{"hidden_size": 256, "num_attention_heads": 2, "num_key_value_heads": 2, "hidden_act": "swiglu", "positions": "rope", "rope_theta": 14600.0, "qk_norm": false, "optimizer": "adamw", "beta1": 0.9, "beta2": 0.99, "final_lr_fraction": 0.05, "train_tokens": 924500000, "dataset": "wikipedia_en"}
Each number is 500 + 50 x the weight over its row's rms, rounded and kept within 0 to 999. Layers, rows and columns count from 0. Numbers have three digits each. The size before them is the row's rms in percent of the matrix's.

# layer 5 MLP gate, 704x256, rms 0.091, rows 468-539, columns 0-63
101:458550507500511422510464526497525565447479501506568514494435469465479559550496495503533539507479475439508404390518581435436511623463525511484547550535512507472600542501433485514505531522473496
101:550501593496483449519468499547528419479462483620586433506507559477516569505499598558411483494478477443521432369480548455464614506496355394475492441408445520396505500517560524481468455507452476
102:485465536495497495559451445545498398601372391577479493539463411551606528521548469444538399494383498566475446503495416473435505501424487505501599517583536435371616553479424446452510431480412461
104:445449558529554504475393499499503530434387496428552526548607528556528565530525498420499463409387444550447526478552497485469503513543394469543528495499413515484489473526522548479488501550509495
105:557562509436502489571506493520521588482441526533438471447399564456474544506492467515536472529440532495513513376529515542512427545558509426487433498483412566508549468463464604553439400567512356
099:501457480462449534437537438521551544509514442508530520463520500540505519493526583540477529479437529544530564562517455458477488422451412560536414575569484492518627490514523508574482568498551471
092:453486508496482456500557507487433481440497450457446516561546585523509523527455527492550513496534474464451593471549448523495452436636451522546517463500479449484522453523531450507504513590538444
097:557437469426455517457517463556543450443522343402487538502476479476497613483465609502514502520484566527499398447520464418506514531404499513601456463508470608431491464577589409547525472465477500
094:392482540474471568491454512518469513459477494545482509443541419559497554507559637476463513488475496463431396460481527452436525539570463463476455495557497422455466404497387506572465528558480464
103:465464455558472537532616472492523516393522441408477510427565593425485569460548474546477568459432500471466491499548472491505491570590461452468533605485454482516519556485443483490482431510536366
104:498522467471547443498484539502537513494517562542474522447499380507562605444484525565539569594404471558550530470496491504486495556543552438549568484538529496473523518469443470505541459462496438
110:549485467529476542465526628611519448523514531500511501477620518446530589485539499507486540559498472510534541489493506507425487505446543459504532467471405453368495443552478459486536483536545490
099:512463483427570498523470497545505619530494473454516514521479507515464521548542552492494592470462390502466519533540488488572529527440529615479643568481450527491546415486489541547576525529505459
098:485402572469513487585431486539473591488474522501600479516486543459477522490488496526489478571543511485484556466465527609535563571489525496517547439537484565539552462456486543534499556576510394
098:537539420509464460553546534592479502470528455559563478519571515674519521473508473574453421598465429510545538547451532458481504524467570564546527469536548530434522455442516523533536503581488423
097:413524442545482540517437546490516513539504530509448491538572623533588504524491425489562527494490476520575573524535509601509484481523457491477497523484462592467566526602434441523556409506556455
102:514462504534418535493404604478595414537595535463486553554496533512513511464555543466466476468473487496488503375497437530579513517609368567510586529460463500458494489497547506416483500409534499
099:468620499453440507501541530517430453507482511532519511445439494574408539458407573491554563546449453468475525441519535552457405504502577563500526455533476577399485480454423528504518449511412506
103:519445490563494610589494489572487571542558545481435481552597577451439548547653435534510478500501499499509470495420536514481408496602531473512550524444518461386566481496359510396530456585535489
098:527473464500577591467559509588564545435513498450489480490419607451513470539439478410466541496466538465475489528508430451470500523396524512589483473436472496446542421565495588460546462568479467
103:483433435510474530486483466496491441616446501520455530567522515549563558489461560463449497452368489546543481430427555536584435528502478489505501539535515589540559507477458534542461415553481466
099:511475493441518528517450550494492464439555487383464608473453523513452525496514507461475528408481472488491545427571505652545502546542441414563499524541455483436505466445545623517469427558536460
100:460466518460495521541461560556506542482469460489473517580582523474480513533483528404499484437461429540444480445466528547500486565582455493495500445486499546482578345478532400470524503554560507
098:454496544517491564512414476517450497417450379531476514477562498554504518495510541526557478449506508566492532482576536408496583554485457481456463482520558377463564490397573445602498398597467510
098:560418474418493422442352450539497511476464515546522537467468537529587552530449457461451552403422481415562534478494529516469524460477546506587415501505476529479577421492486518577458509492530538
105:501459520474494496584432417503400537564504519483446534476457510520504512505521598456492593495430453548447476557515516490581537452555507494513590502545504419446542490429514452456421563547473510
100:506426469544510484467484494580471520454446544454376559511523537521540525470525487470432437418547483468501469413502527485492462476401528586476457423525500519462490491508464519463434494514480517
100:420480588431499425472418577536483452471431531494510465504501480560582576551465451544455441481532406426534534436570438551519556519526514554495535491513531515483492490519439491407424406538463456
103:553498474428553501471547562406521623459493476390502545491503557531563550494472489506505486456499518496569513404436479580468491503493471539454532519506450475451569494537451430469638521569520516
097:442513452494450531503483471495540510505568533498406601481501523455529496411447534411509390596515405452482465535455471509625555559497558473503546476503411533488566522500468538518489536576468549
098:384501516489500508426492482570470584506517385488410474473555514522503511485386523468545468480502510527464570425469449479490468460570455539487639557471460392509521562549565395494477476483506571
098:483502490532463519501482462446513509417489497477428499453447554565476563540523449449574551472467481488423501433493618566551541506519433508555545420554531427483482474533434526523512450451498513
099:519488462491492540503540563455513496574551526473486541514608506486491509524452483426580469464538557492476425429544404493461558631505500593513525548418425523414567513506476493586505437558553459
101:526476382539586507549431528516491501560565321462439441504490498473487545512535465429472521491467543429472537437501471571451492511419457452460488462591449545438495492476475501579510554486497499
097:427462471461471497489517437489516517506486504413435545508485533468460516468510444543488413517435428519542540501589440564489396527439568458512371480507532533352550414538413572477557539431569441
101:550534475485512516532591489484548483486491452542543536432491550404464512517502544497415416481505456499535508565568471564447553452411563423505523494484535513502581417451493552534518476526535465
106:475500465482515462507443402542553551562469432550504483432555460548460551541469448557495550480389544470513495399487361530491586530488481557502491456487446574500641476490568476474563478481488502
104:535500528472434513524503552494405526518400437382550485483448634537581495545464535542440533556378460513510544467542511517481523435544498561508572512488475483490558510514434491509506438565549422
109:419593511406534554494478470501472397511563504509514540597538425442534496556476575450475527469512483558533696470453488505481421484462453540514515575548491476453593449413464594401560548463425465
095:391553449516585532549541572518543483465529448483480484459453526528525572485473480471475504553525465524445457416473514542498503622530500532550491500477476491416566449501460577530459554562500470
097:508514460441543566559477517488559455441452484427601592551428490494507548522510574546519463491501355442513494578490476586530615478456460593504403398533468389527586535554471536519571475491496502
103:448562479412534577495586512455525460473549519556525480511552460472459525489481491610560522539487526523541606546493449521527550581513457554499507463563513488481614450459503480504591431582435422
105:478478486423452464535542442545503479532472544444506533509516447521494515458523492521530490548445512507425505459467484584444512495410437482526488541467517450508527575508555456479434497475498403
101:553411433456527504471570546541554489639448415583486505546587518538467548615496514428445477544480434526483578510506527527451526506464519514417522442532481575390509328489556468446542396581430407
103:480411504501500469471413551504539549474477451484478486574495486430555582551508516427463477421515524538497495475429529458467543566412494558483466489475457494502516504491513475569517467523400530
101:430502551423563502440546469505443596436504474522504580586474456520456558450535502412483520466514537496532518460470478511498616541545542530563532538528445561498541466517459541555534468495463486
095:436538509530541529513562589536478493446447473480487470498511507535475509522475412432534412496427562510528529492484497462584536437535507448554407500480518632457555525533486555470459491533457439
095:520502634501462457608528584525513553427445468524585455487517431534553488539476496503451541498522461513470508564603573564482467524482483518571575474500617507493513463552489515572464533546595456
101:394496547484499467614568513538530446394462443530463560438506540499514494481486529512525504413521420437518469514559461527545565581538543538485551496574513518440573526468541556481478489514441470
102:488445510472529497574517415526507528569414564525586477502473522449483503532473494485565596434498466562488486407592444468484430568471485546480511530537399484515502513506571580523396492483543523
098:533532499545542539610522548529507540509537489454566535402495540557382527608464479426461498465570482476481461528460486555436525441468504504536556428459452537462533514469452504585543442457607481
101:484545531518497574544427492535563533367499522500384478522539433455561559474520477547494524509435587479465567467567494478481435542414437451442477517490428545528533525500526548555425511498424532
094:534543487479511490536491473539508574521523482527545618515539526434429577568478505468413481473490560504450514469462611470496520527514545538587591432490513498476563510527501547490473482578446403
106:502500549504530431490449470581385470531510542404496468466444580447439559465468523452570514568411459555504508540561529553471532480516453551493512527489522423436591468548509551559429462485437468
100:481523525465520529463486524447659555516520505572606515523506463476483572513505524464508578584470499451464446586476544410386568578517580447475520548463502358416449472524475485531574476478472480
100:568527429545453529531436495478489467421501518463587476530490484541516569571511575508483491382438409598527485497536532541583524554550439472563537469541466469454549525535470551439554518501522498
109:504513625447650425567544482590573454456451368486504515426533511417591509590479556460559468534440529632450604525552448564452541522536543561484457470489501619494539489448461445541581598503571414
110:517534487482647549481489489444516543560442449494502573525540534495603501567505454439480523465494467515447548565540516459565458570475484435556524440522516513550573485466458564556540556584468483
098:542393463470543531461468509558469494477584435501535540511435499507475534559559542466388543530472470454466486515478534501483599617529372568465525608484568549433518521456468550502461607464389395
100:467578517459489411474527434486499524566523480624471580405575527461455507595495460455509543498437503484512485508581453481499512549495495575513447534552467477559517558539443573605590499540509481
091:490580447566502506468466499472553504433462496483434455505485632529487586543436494551488394409498445568445476556450488537455536553481524467574450406489409513454546476551476435587466466536415505
100:565552459460553510551467479480564452452498469543498573496572534620520483558640531581465457486531441464429462433446515586478386523467461430454436530463588476476511488488493514488505545511507431
100:475467536482496490573442542513455482556529452530488533520542583522616538644538474563452553426472561422420442533525525481439483529480507494535503465626506496434544381482363497570448420513520513
102:460486552537468507457423523627549462534518470492504586508500519446523516506423531482492586567508480492459491516451565396585397567540402394491600546496540514452562420571481525527437478512530458
107:475483497454514441497506554474459487447501498485524577477532496461567607454507589530499399567491477479576504457504452494528523558436456548511580510430539366376516504632498494398512504498494507
102:502468467518532506448498512562422457415415499511462571600525586527456476495571462544502549448437554496504477626551565469546537570452471443473469525554541513511552557424465453440530439528455465
100:361595411472521429603495428432627521427534435475507515521481519481475527523569494507478595525542513489467521573556419636460487568500397556501483528517488425496520482558435614484610330509552502
104:543533487490429486392541517496507528424547473580497516463428522524410562499553528458563579478445488457503528548487513389466551492498520455429477576471622469466546561539501486495510423495569447
103:482461512420472429557423432533478471501443510531549516592538529489598583556512553476458475372444448483577448493443553527490499520535553523503446440453560491457528451544445543585527457559526435
103:439491497419485538477589492485488461544502506539522467521543516585460498508555589521462527450335484508411543425510456543423514538562487497512509562455531513487493473485523512528416409495387512
100:561441521529390507537496540532493457403543468504488465544433533585518512511498543441438479592451406483452461449479476526537488476564467554375563526504433566451585510617573559628534473573475446
097:621528449538598462516505494505475500522524440509516501525500461626538522437448556384527440515450418457510568509508444534528483489487423383453484486545492468415530483496589514540379470512508446
# layer 5 MLP up, 704x256, rms 0.0853, rows 468-538, columns 0-63
097:501524528617422532525486615479452561524555511454470550549476549463496453468529440454440451481520494460504501506373464480595512479558434478518502488507569466509494502525521456566529551490590524
095:457383440459550485512547432569592570473447515554498556534474488500528516490459376490508437470561508494518499504501526479502380517450482394520469516438508489525486432448436406482489456534500445
105:559443552473460530608556421520415543568507466506491466487565551673527497533521472546451488424493571364496546463548511494415494549467566499526487477585525492493496598497535474454478432466507437
104:613500501561539520488540491506463505544413481520486508511496468571548469498470504573620496571475509493456481490545482546516533524393412452464550523445553550478481365556533551454524472506492446
102:579534541554521627506574426482555502518501404485536459464518476501571497540456462449538461552559497465544534542489415490370512458508524455593550522381432426475540574473567497487530508534510437
096:412456435522449427452484487521531420562480442444503521530551524462505450559458511607444604577435505483524431626598480534401520476446444480479459544591480564482485528496442466525548551417552595
094:489509455516455562557520497496472503545511546554473450432570415592567514592584451598455551450503493558505521590475451479503555415451585542458425468451425523573452556527463568466633435490409455
098:587496479525478525482504449586389525518462482534513575525525471584554469449540433417543494469425546441473541496416537506546466453514462421528510479497542507476530480616506501405412472497479574
099:558523504555461572545575514434461457423577552482470596513478576463523493482479533480524518481459472377559499501585482455473521460488468521471449503511452501579506628554443563525488545583499432
105:512457512559456590521488531536393580533535550396405554474512458471573543558470611494472524466442563576609585508505559560462488484486499502526496529465505545504484477437554443483534484460481522
101:511519579470501497508483415621582557508478600509444620481398495523573498452535388478522502567436506476457497523377473469386485486529585501549497456522467465491524496558383531516485496540570442
105:570439475536540519495453456447513551505470537545494511562476385518431502398516377487510451473409509494539560482526444400542576460463516594560592453506526453475446462531464426553548506458478443
091:530527413501532496476465549498576516601565541559468464574462556398444461504439550447527496598530474535472539481582420581544447495503547497443533600566460517699496498410522474525576488435493501
098:526495556507426532527491454533556556569448422562394505540431553483529522513500498589567517538502497471507519512424624577571369467472552443500409515466471546523469445540437407573502519538417522
105:521467592512484551474586524429437552487430487486416493465410498458442463558484466495538487528432562561376497557520444567480521360501503489455467615455462562466535451541449522557441544529501505
100:404523571460364520508450509581468548441441497540587574523478547444590496406456514430481464503475498477515446455502486507401464529568464557477467625458530506463483583441433527413496503478474572
099:473486529443535487444563502540553569471505454531478563473452669525559491447502529522523482426479558593476542605544431501538389502428455487513515555589514483517500581520543522504536480571570468
099:503431409553490526662446525492494552503540530564475558500478485443553508502500461514496472531521483571465433387455531511595440421440581493438477613487465448498623433494553475510545492496433471
106:511505483490494500476525502424533544541537602513565462571424529519531456440490508523463516396472431433504545534527493589507511481512429569486539557569503578477495402471536513431501456577604501
096:372542600540432555480560443503477485510469524439508479486483609485492493514464500553502441656461565423514421455467431466420604469499520509554537532497470505479479603459528501450485492465584543
101:469500550398497559571533630531496575509435550441530544601465417459511497453526509504529462422491488495567601435564436500529550483570386458474578496514520527568457464492559538504605449552485532
097:607411486528561497583490468496464495514431580467543506563497421570527488573523426467474546457462476546522545482548490507511428499568436443501445533456472452560493494506544507552536496501520443
099:580540528532592468562522509479554432527437478471484519478516564541475520535474483436525546473458429458460519419642480540513576538469493468562401499484604508533476481603489504429426485435524546
099:553385598393429603541526518524534533545493483493458490486548469572533509509489520531503552548483500524583566465418503570529470462528473453549533490484410481446476587438563461578478504439579457
103:481467486421471497538464567405467488533484450504517505507500466544524472500435448595377554508467613477560557474472558535642556441416469430430450408513553466478534486396493436496551488485486454
103:476438538521555472542403542556495519591516453522500490548462451595503491501500484403476468589462516543579527489491504573470528538558424465571523481522405467575520484414589466505523458570566430
100:419478545614405548530555468409520514451480499535448453473509607578450468514502525459514519617506461448479510519574458490525538607505467493499551511415368479423452474523587540602501488471507448
101:567494440528519498517536492398508398500485543593488490436473486466419478446501555487480441462539543462557547615485487453426475578480524600473528347554493452584444515493525519512528451487514429
102:521502563506481535492530595580416488465492483565443356548543442540526480539518512468444494457467428453461568503514623492413439425518619441543555522480546494521553450513506549594520485430529523
102:468475467521557442462453472437531505539502485452434517474501555519378483358462536470490464432481471469526446499512580550429520432432470528512529476462520503384443544486499525573496573488476476
102:497445604568554539499585522490473557470448576564496556644486597578518512448509490478507500365498571535471473518493598439386511475472543459540438529626576424549527636487546483584471485509544446
099:476511522495530473570474481545469416551437507542485527460550446421540486455517524586498450503536494456516515506512494480483588453513484566377535544473552392545560547405517485391492451512380499
096:558483454539639459499487541492545503464490570441567545523552572518489499503502417468584492435446425471438444507555619489506459438549477571475449523565525524552474489398443546602492450511550605
100:378391495523521445539597481410419589528571528478534488546485538499504453462498483538507478563442530561463440472582413543468453557582456460519527601475472462463494394514456492524472532562515527
102:534491476485488557470506306558476526465465512507514518492464500575503529559569517482571448483466515474400501586519532401543466554533474513542490555566563507512487485529491525433515435475486525
105:484523603458450508442475473598501511525404381517500480541440532472512507501521415613478503578463487364582488504522473377408447414454468567421482547549512496482504544522538512448547521511501447
103:553515534452527472531501476522441649472556528511523517518465503442528548435625524521543506464447464622484434478452505477556566465499500509433457446498448449509496582530502501521492509405507528
097:541550517435516484466462378405491532463503550481540572517507528429512482467451532467545580417458522525465466511533468525483552522477574516421469505440569440448455429454509459516475492497496516
105:514452564495495485506506505538443509515539509536575523578509546428542452393522491540470464483441477524569498468494547477597508365481518449545494462430585447404509518439545510550527452485516533
102:608515489544564389512428519443455590398563502439471483567474543420434501452427541462537499459528444464453464439481482504562485407453527582483469436480484474508555466506570649501497553513382502
102:555492475500612446448521350484476422424434427555512551535529429543524553395487529445563508506522480501521452486439473528550534530535446608490506513526509515435577512503627556486521520529532499
105:467482446444441489460580528460493456540530491504415495467590439461556484615521437497431485435439523515516563484442497550563478389450481516461474436515631499400465560513438477455502453457484475
105:515492478544411469441524548425526494574454429511471402473532513454448512501463408531485563480621541492485508567467544461485501504515547500569465482397511434443473568521444415468625526467551471
100:511428488581571484535416495542615369516481567508323456503457428546532498451575538496445601452493516475554457468545481421502465536552450480498455522473504456557544452507517519567459488451566565
103:479498477503439430553514468489514441540486570477451500529448525504512504504522580383517536483462429561494543453434574482438486459524480429456498437467566559433485518544422483520466418446493505
097:586544581486416594535543520602493516529502427471498481549535457492493384519510502490397520569441570458507478567428512482522476468499540514513511416467467526566555593503546501465468509535495470
101:528360514459566551462483440426527517548445457432450448398477564510550511501562503515541561426460545522401432492517580601585486485562447528498551432541490533485509608453429540531503427492466583
094:468411451404437531473513558482573491518565405500423451503583474512528438615449489427441471581512464449533502491416448566479471508535537509586493570594540453459523503491501530507467493525499545
106:507393460411471570518511537460424464515548586444444493521484494514459453524507517452491474479580488462435403538456503485546426479479458420458611577571521430523488551474562462570520391486492505
104:503562534467471397510547536534486426570499540482546565517409481497562528481538492539568538617577519585520335458559478500509419554562513562367534602489514488538510461470439505492551409561514406
104:673501512551548520539451463562561507538459539516599458463513435536442546455589518567467639497507507454441517584483446435384526521554560562548509520516538492561427461523541521503448510543545488
100:456529527582431459504402580462542512479565541571564548511484587482514526515508428522612484394595537501430610543583429481472554524473505466486516577578443380410470535506458481486492554509411506
100:456481405542553453529501517449497423465554504525523473457471471546490505538561529448566520465568400454540460386530476591580486530538454418438510568516501553461492527518504508521446517469420433
107:496496540510478609514545569568478483401511470533528603496530425494575520444514488523506589518506467491533450522596492542555612498562484453475551507490519459543472413560535440410516460498469543
102:476502522538539544528491478450473577468618486541502550467502496542488466376491486497509480540428514468462514532511501491521534527504522451447544502407501429484477514427511430472512605508498464
100:586526412567539499552545501472592595445497478517525441439619551536509479484500546567616563480561474520490519517508410552537477501602535554577465530414460566581474536481499525455558421559532447
108:418506513525440534450633502452464523476491496503540522477524551495504555534533484520569581471461431535506399651463452383486566619613472549464480519544584495438525423454453509583489411475428568
106:544466528392522558485452421493450542610552549584426535412585468528521531544486449470504519493466530552435568445532464513539419596388453539503387483509562497525452500515489529531454517485562464
092:534513560552457547526495622615403522419552499477450520428537571431491434423524485515521471489535557545429516576428525439536563509558332549459498470489472584500414462509404538545448500459475404
096:442416503508467475529436548481470429457463558524559457471493517501540528503558467482518538409494468365441498498470586575505533477435501480564579409481540479480454537529535517532531486460459517
093:579552571560528453447544441484603617495423557542479450493581455532546524513509564527488531492487531493413567501495557458532473490485533578506592468525516510440462391482455489592567605521358482
098:424443500514446426420524496528412542470535446510517503590492498520473568420426562513551401576546465497535549420550496509443550475517463645451447563540461576456494546544511480419526395477545457
098:522457451628533415556521547493525534571465500489384546609590507518605469486412503526502514445492446509430513418582514424493395493519551538466476533534481526482506476502521500461504404501532457
100:426433539592605395407474545492500470494505501530530568457495517478534543567452418475484484457458445589532441465475493481523478527481591400518557582482620416431513488574487536554482504430499526
109:507540577413504482431448542459467543602554451572430515498511458464466493519488502512463456457411536620586561484483417481459531498422573551456536495592526524536581476390495540484512505368484557
097:468516477496516443542511531494561481582391472509442480512568435498437560449469614491514522569473432512528434421471507468392605501450427458477544535501531515557488508522530474424540546510546510
102:560492542474489494571560513508546393449398512594545477558470529415525458470372490471493525453500557599484490533505548502451528357535568586553446380566530553620445562538473538447470485566511550
103:477476469491474509551431569528522456475534524571562477527502510544547472400429587574443490520396529516503534507550537514501532536450519532440499569544560533538519375561546455469459473581502422
105:376525501534429427564490461440535427437494588520514518471527484569537515492586420566529586468425524553643465487575416522515530598567490539379587494514507473450509588505443398360439525578456520
100:506511408484452656428424507434457513490525492559425527546522429498576477483548482506472543522539500489567568562511475450543510420456539489452470474486470538509529504457530497515532512452508565
100:489508492430475462603583535454576542379478479404506441427487508434499537559471452556547485427448591566460517491503481475529487586524362495553525459556531400499439467380405499439458515500469417
# layer 5 MLP down (transposed), 704x256, rms 0.0843, rows 468-538, columns 0-63
098:449510535496515399534517454484501517499486528447557492447500486524448457568520394471457462563601515500480546554451503429480498463468439472470464377476382503513533431503571488492507449556495410
096:444524545571480479500588507463525483532567510541504480589386512421413614519337568521451450530466474505504538491449498466598461523502466490557467481572554543491526576476358640443537552449511497
104:451464506487557498503497493462491489422465512528521537440491529528467404577454517505617511485573518457481541545544655461411474543474448482457469493375436501450397475574551424586492444459509445
103:547509443387420503517494546456500449500484527399531551479499503477527628453506509486488508576473564465503451422500513473524570513463519564487558506456477515553443428498477504502545474498438526
101:477607485405528480534503499543544502500513458432437377628473456570545462501556513510518506433544454478519517548481501464479534496447439457449516354481575541552431520470436523529433455562479475
097:371491542556510476403551531442508539411539473600488475454449493435499503451490520423490563491425561522570471499593474536494586501435498500570458470526489533579474524542485444438546534484522526
094:625520413481481484530483517534486476512466476477506552426529587483488566530539497471497499495526468517512512477520523515547482470568507477469560497515486453534531578640518553402598529487517532
099:512430428455486505465519455410456530553503545551522441483510476480556478457540544421505510436465479492445582532406473519532587487621528425563463489532378484442591527435519422465455528508497499
102:495486511489476528591557466418545449467498530495571507513498519514471416422524548405469500551453489429501488568470538657438459614456632495519528597472524569475534432565553451517415500382486464
105:519496449424438487466604521546446534535425492496573554540502548524538392465473551528464497511514467497475461495476481552536500537646476487464497479531458504520568451573467468517526429424522507
102:449602448615441499501485408507541516563564528473450535512466523574464482556466473549577506502459460533543453505544409420558411483527500491504590493431445388544462461452520563455565441530503579
106:381492508494438489512491536460465480569509496562494570456604461513405468509476464550499503484440400577570504470552470522415548515501529568554571588518545368486563503439475462502491456496495543
093:460549463434490435519515546533645473543551561516512420550464515497574483616445558525483399553530532570572533557519485502465498483553516436456402580533439519500522575515557518482463454425493507
099:571578528458597536584447510431475537485520581477445502579455384522427576407503435559493404477530534468465519468523445555567520506493508616489608501515491504501505480512472446518545563440465491
104:474424539509450440546500519533529491522469391474399586576580579546511649526444462475520590450634504545567496520514508485482494473490471486469510439444537505441468449586495500547503467485534489
102:564500584427405517486487570622523523471477509424584564477445567498523351553554536495513464572556491590486566553452494589485535483566463462516607474487476494548476485546517533479447418513462462
103:488450414438516538557397501577471440515621480479490512537465602487524475558437489588461493432435509503466537431519548454610521542531510564525472409551561458447586529475522532518547634432572525
099:484574420427467484461447490484545505467503488483469563432460525390482464544517554563514489523550453518525487460502528539480470369539526456381517530524598456383483509453543635536457416508423418
104:461435564428490474417488467600533466440475499464578467527449521496495567565481500509470443475542496427488645526453504462613475480482469465501472563519504514423482482489545474549563531481638522
100:508575475503462578489553458494426465563447470473543421510553514492535429509478501553422583490547488451493513551544485456438474495426475483450524571510517446515463500523523442518468558466430515
100:500470492475502554571509492578425517457584538468457518475526446504445644488533518474535498450562486510495483479517494553626518481503432542493533395534532519565469503529499503537500432498452509
100:444516494512490480561502532567507548437431521420500492483585525483430394500400442543486533552487479483487460454510393466527540506548491496544398504504572508444542551542518483431431482510454446
101:472475533457498440509544441437535478515497463458526417484483567459494402480499491517452509485432511500492549502415476498470460468502466482518534557474466533497594561534540407589553446442524523
100:521457513444489613520542582462548460488407565523496584419540511475482572516494512493465539553420511434607439433543513497446523456457450531556573436520513408441460516517442551530541477492518504
104:516499415469491422457640480607465510550474486499482494536488379523520349513460529564493606465512457563446556529473504462476574413486514401464463507489510555449470428546471414638518520467524425
104:535581484440511388463526512433416499481438550491518488518477497561503493474437548385578551502503540480544497476515462495465467467555581502490536471520501486504437512462438500488476533563574530
103:483556500508544430531529437620493435609556540483538429488504464501415409602518569559458499525506492545471523506545509461590497590510538545478518431549484480513456494613525547482455543560355510
101:555580495569577489515511520570459558461460557503467508448500568475539682437518359438510502466590518552487551440558570458582478512462506521521506554487565463512513463522534479453446508532453570
103:485398411457560538463509550568550456500491430455422445535463482489484614456437524455558574537512475491480521463513488457611546476494571544489480475422467523441548485577437514472470372454421468
103:372565482589526512471442523505509456524570431504517465459484594551488363486542460484558498434553528372496521571576527549508498553450505417533537589474450534459530558474539504544496541496397543
101:490456494460531509514481463595520513443554509554561492472542438457435511435524473481521624482449454549524508588485538457488510433482437548444508540511522534535502488538459423487544642409491510
098:533493476574473487495591488449576512389489524451484469452447535476407511480483495495525553533442617460430519507503427495548584532501444494496534464485422527520547468528520498487479414469545529
097:527516579540499490497424499569423509434551470512409459495457419532512539502523602603514467433559531451534548469502445495473498460479496494419534486549506495455533532524545458473489566460493503
101:551541560495383520455473547437499485503570492497433470498519457473539430501530551545496494496483544435580472487478408550500494524447450532504506412455509515534535511508601526479496556417499527
102:499464489469448529479489464513483430534404473497513567461478539519487507505536447455583431453447484470479421386531443506455441488519580556525429438581430585495503571528413457419552513533456498
103:541555488543501526540561535628468420525561445513494405471500474501468538502493565450501431554495466489580425456514556442382457532564442537376465568509600524541512515539466511549495528581449557
100:525442522561581547513516493480521500492527541486517556521479493513475484422496528466541431516446457578419439471518479513471532530545525482431514474484484524558445558470530462491507485565475522
099:448454445565493552488473514463503384553561463557485543461506521493510349487482497486430510506456553487580600525445564477573496539479484571536487448444481393470521494494507454456502552493485484
105:520480488584399406504428431381421574522419529475450471576534509522545576518644474525546400511355501452455469500534406583526547534461486462420451548478523537541513546534428590495506565533563534
100:466487465481502450522481481441470485507522443534438461448423479520460335427528465451567500490455532508448553459472495559429503511498514563516518486482438543428492494559495552540506578503473573
102:455551517459485530552491525376403424447400510499468520485576468497510345528499481447614528414574408555540489520471490493496464548478489532585434490433535435523496471468505485516552436460456438
105:493483459478569581549446514581488558518484512445453606572445505503597432577537423491464434539402537462505492477493514483418369466610520471560463403520474589502521554497508549511579568497503483
105:514483558548588558528479574462431506530533519490482571443493475499470628472507508469520489543359469500532478553491567564508509547524484486571493521557544486449537485488452459513562470540488497
097:459464490595592467539503486509559462478562454504452445554498440498559506430477536508485564530500516545557485527490551487509523487418470460472543533472506552504568503568443489526470506556508563
104:562527507419480455520477496598473558476538486477450560519562546437487502430493488493548437444452455622525496496572519498457489372520498418541541405513485558494501458348485550434490532541484460
099:518422479572462579547459492544567446558537535529599568496467488562579555507521510542522401469492434460525514533482531434628428519538574536401533506523557523483501483541508420546529531513543539
099:531562483422486470494513528462451461499509495533448515511522546414413672444543469505504465482576356509517449500478495547546455439531593464527510514541558458434529507447511516548502463449430496
094:422457522493521480513448481550416508482479449547495600533510557448520602412535559451489531545487555489515505557436493525541494481453585504458507611520461478414556474544445556517480445399517515
104:497500489498501469460592580459574521539480466504588420471427500474482718450428509536457412498464546494491505541454447500473483471562478593515459396477493526456556524434459490517414453501512570
103:464508568466421487409492566419550463493583490466502507499488456540525327541408579577483452450446525462571470596483463518458507450476538484399435480464496561516494492461531473520545500417538439
104:465466509538488486489504533555524457570546534499432493491496494501510502500521523455544474495547512592530534408433531520553560492537368444453456419451526536517456495511504526495475561425457561
102:478468520527462560542417476512543498439498515534429541560547543546435464575517460545509500476532496562546488490478542506558462515571354523470443518526509477519563541604525502498530581534488463
101:550491438424528484625485561463491501445516448513513607478452487498497321476491524422463478542518511500499566401532523485510484540504501506558580482576502576434592441442525526504460536560456398
107:487478538481463586502484547494452539520477478551447590528431405494447580461470468508558519553469572541457427486553490502461583511471484460534500450471566544519449527599494450481531547494449453
103:487590488587392502479472492555527567447473521544432423507526508507528415505471503575445564460525541470447561487447537482486558477485538543528548463583436563577528584612508546472528577468557462
101:505541563434572462402458610552555526518524496519528523424549456509560354438563431627491525503538495542483486561505593494570507404510607528555593511427514540552415495469520440493464472552458506
107:540541488566479530569623526551447484452531435588555453505523506470488416566486507521588527403574591401535521509548505458457506463410527450465395463542554510423550491519504453534549492428436430
104:485550414553522476508485452475485546497370471469547590498560587483534385544507529531484542447445590539518419472459587392591491528462608400552452530413485527499574560474525455450452500480366518
095:511507420496530549571470510620495444451526535520465464499520485500420399449535519520499525436520542497405429564470544492417580491502502502560562528528546567560456494466561552520585485435536481
098:520442440435544483517537498518471499489522455463491506421434540453590522469444469533527538499499546529496459511424532615447555458497498481511515398416507554463557444565540458579389451445500538
092:452516524487466511533554467457529491417452476462495517549491473457544346493536465561477493465490453528545516460453588392543524544539491578460515476464496600569461450513544480453552520424594521
096:596522363464481414548457395574456505542461515424421512633497507594551622554507515494566479529542447511548523543572575567506514464514480490506460438537475511547577469615569504509474565516516525
096:587504398516487471521536435522563546471520549476535510517538490527531255421491521533564455497500474500595460438471513450356496437474528431470554553496544398492507552462442557514487562502459451
099:481573465601433588505511556548522490546542554484430496486437434573470267524490524473533522519464471486505478513454550582461367617526523560453551552557487543509498519475442512495531455442454582
103:454483527438476577464493520549518466526550434568564494577476463526591565574414467494487528528484577430520476471384416584505536430535502497584475422506470453473511496538542545524436509428508466
095:551468498518512427473499549494518504463502505470463564494503571448438644543477392405562549462495531554507523544471411449512486470435392427537454577522493549440548570556506539480522490491527446
100:614477566456508512442475536453491391401560560514438483479475451523532523501481555522484450506520514465521508472539474503383519554529625533567504518487575484570512593527465585497535481594468480
104:493489519575524496516359539537522475617469573522529450589490487532616455497466468491462451386405504505449517478537514546509522517483437515394500483479629482523482533511545541450497514555503512
105:387499508395444471515509536564516459535461551571476509477475504491460473474546475485514507533515526483548539518587485569463476405481548457602479543533573504466402480520511452458464547431490491
099:485466543521467525523447517470568447407495503494427520483555480417572557528500480502542558500541516509482462451544479483483429527461502526466590502421389557531549541444540444443510455496426530
096:640439528499487512407412508536512608427497444442450451496497472511442716507471497466548493687571528583446493535554512517425571422478436541506455531566466549480506551472464513468460525518416524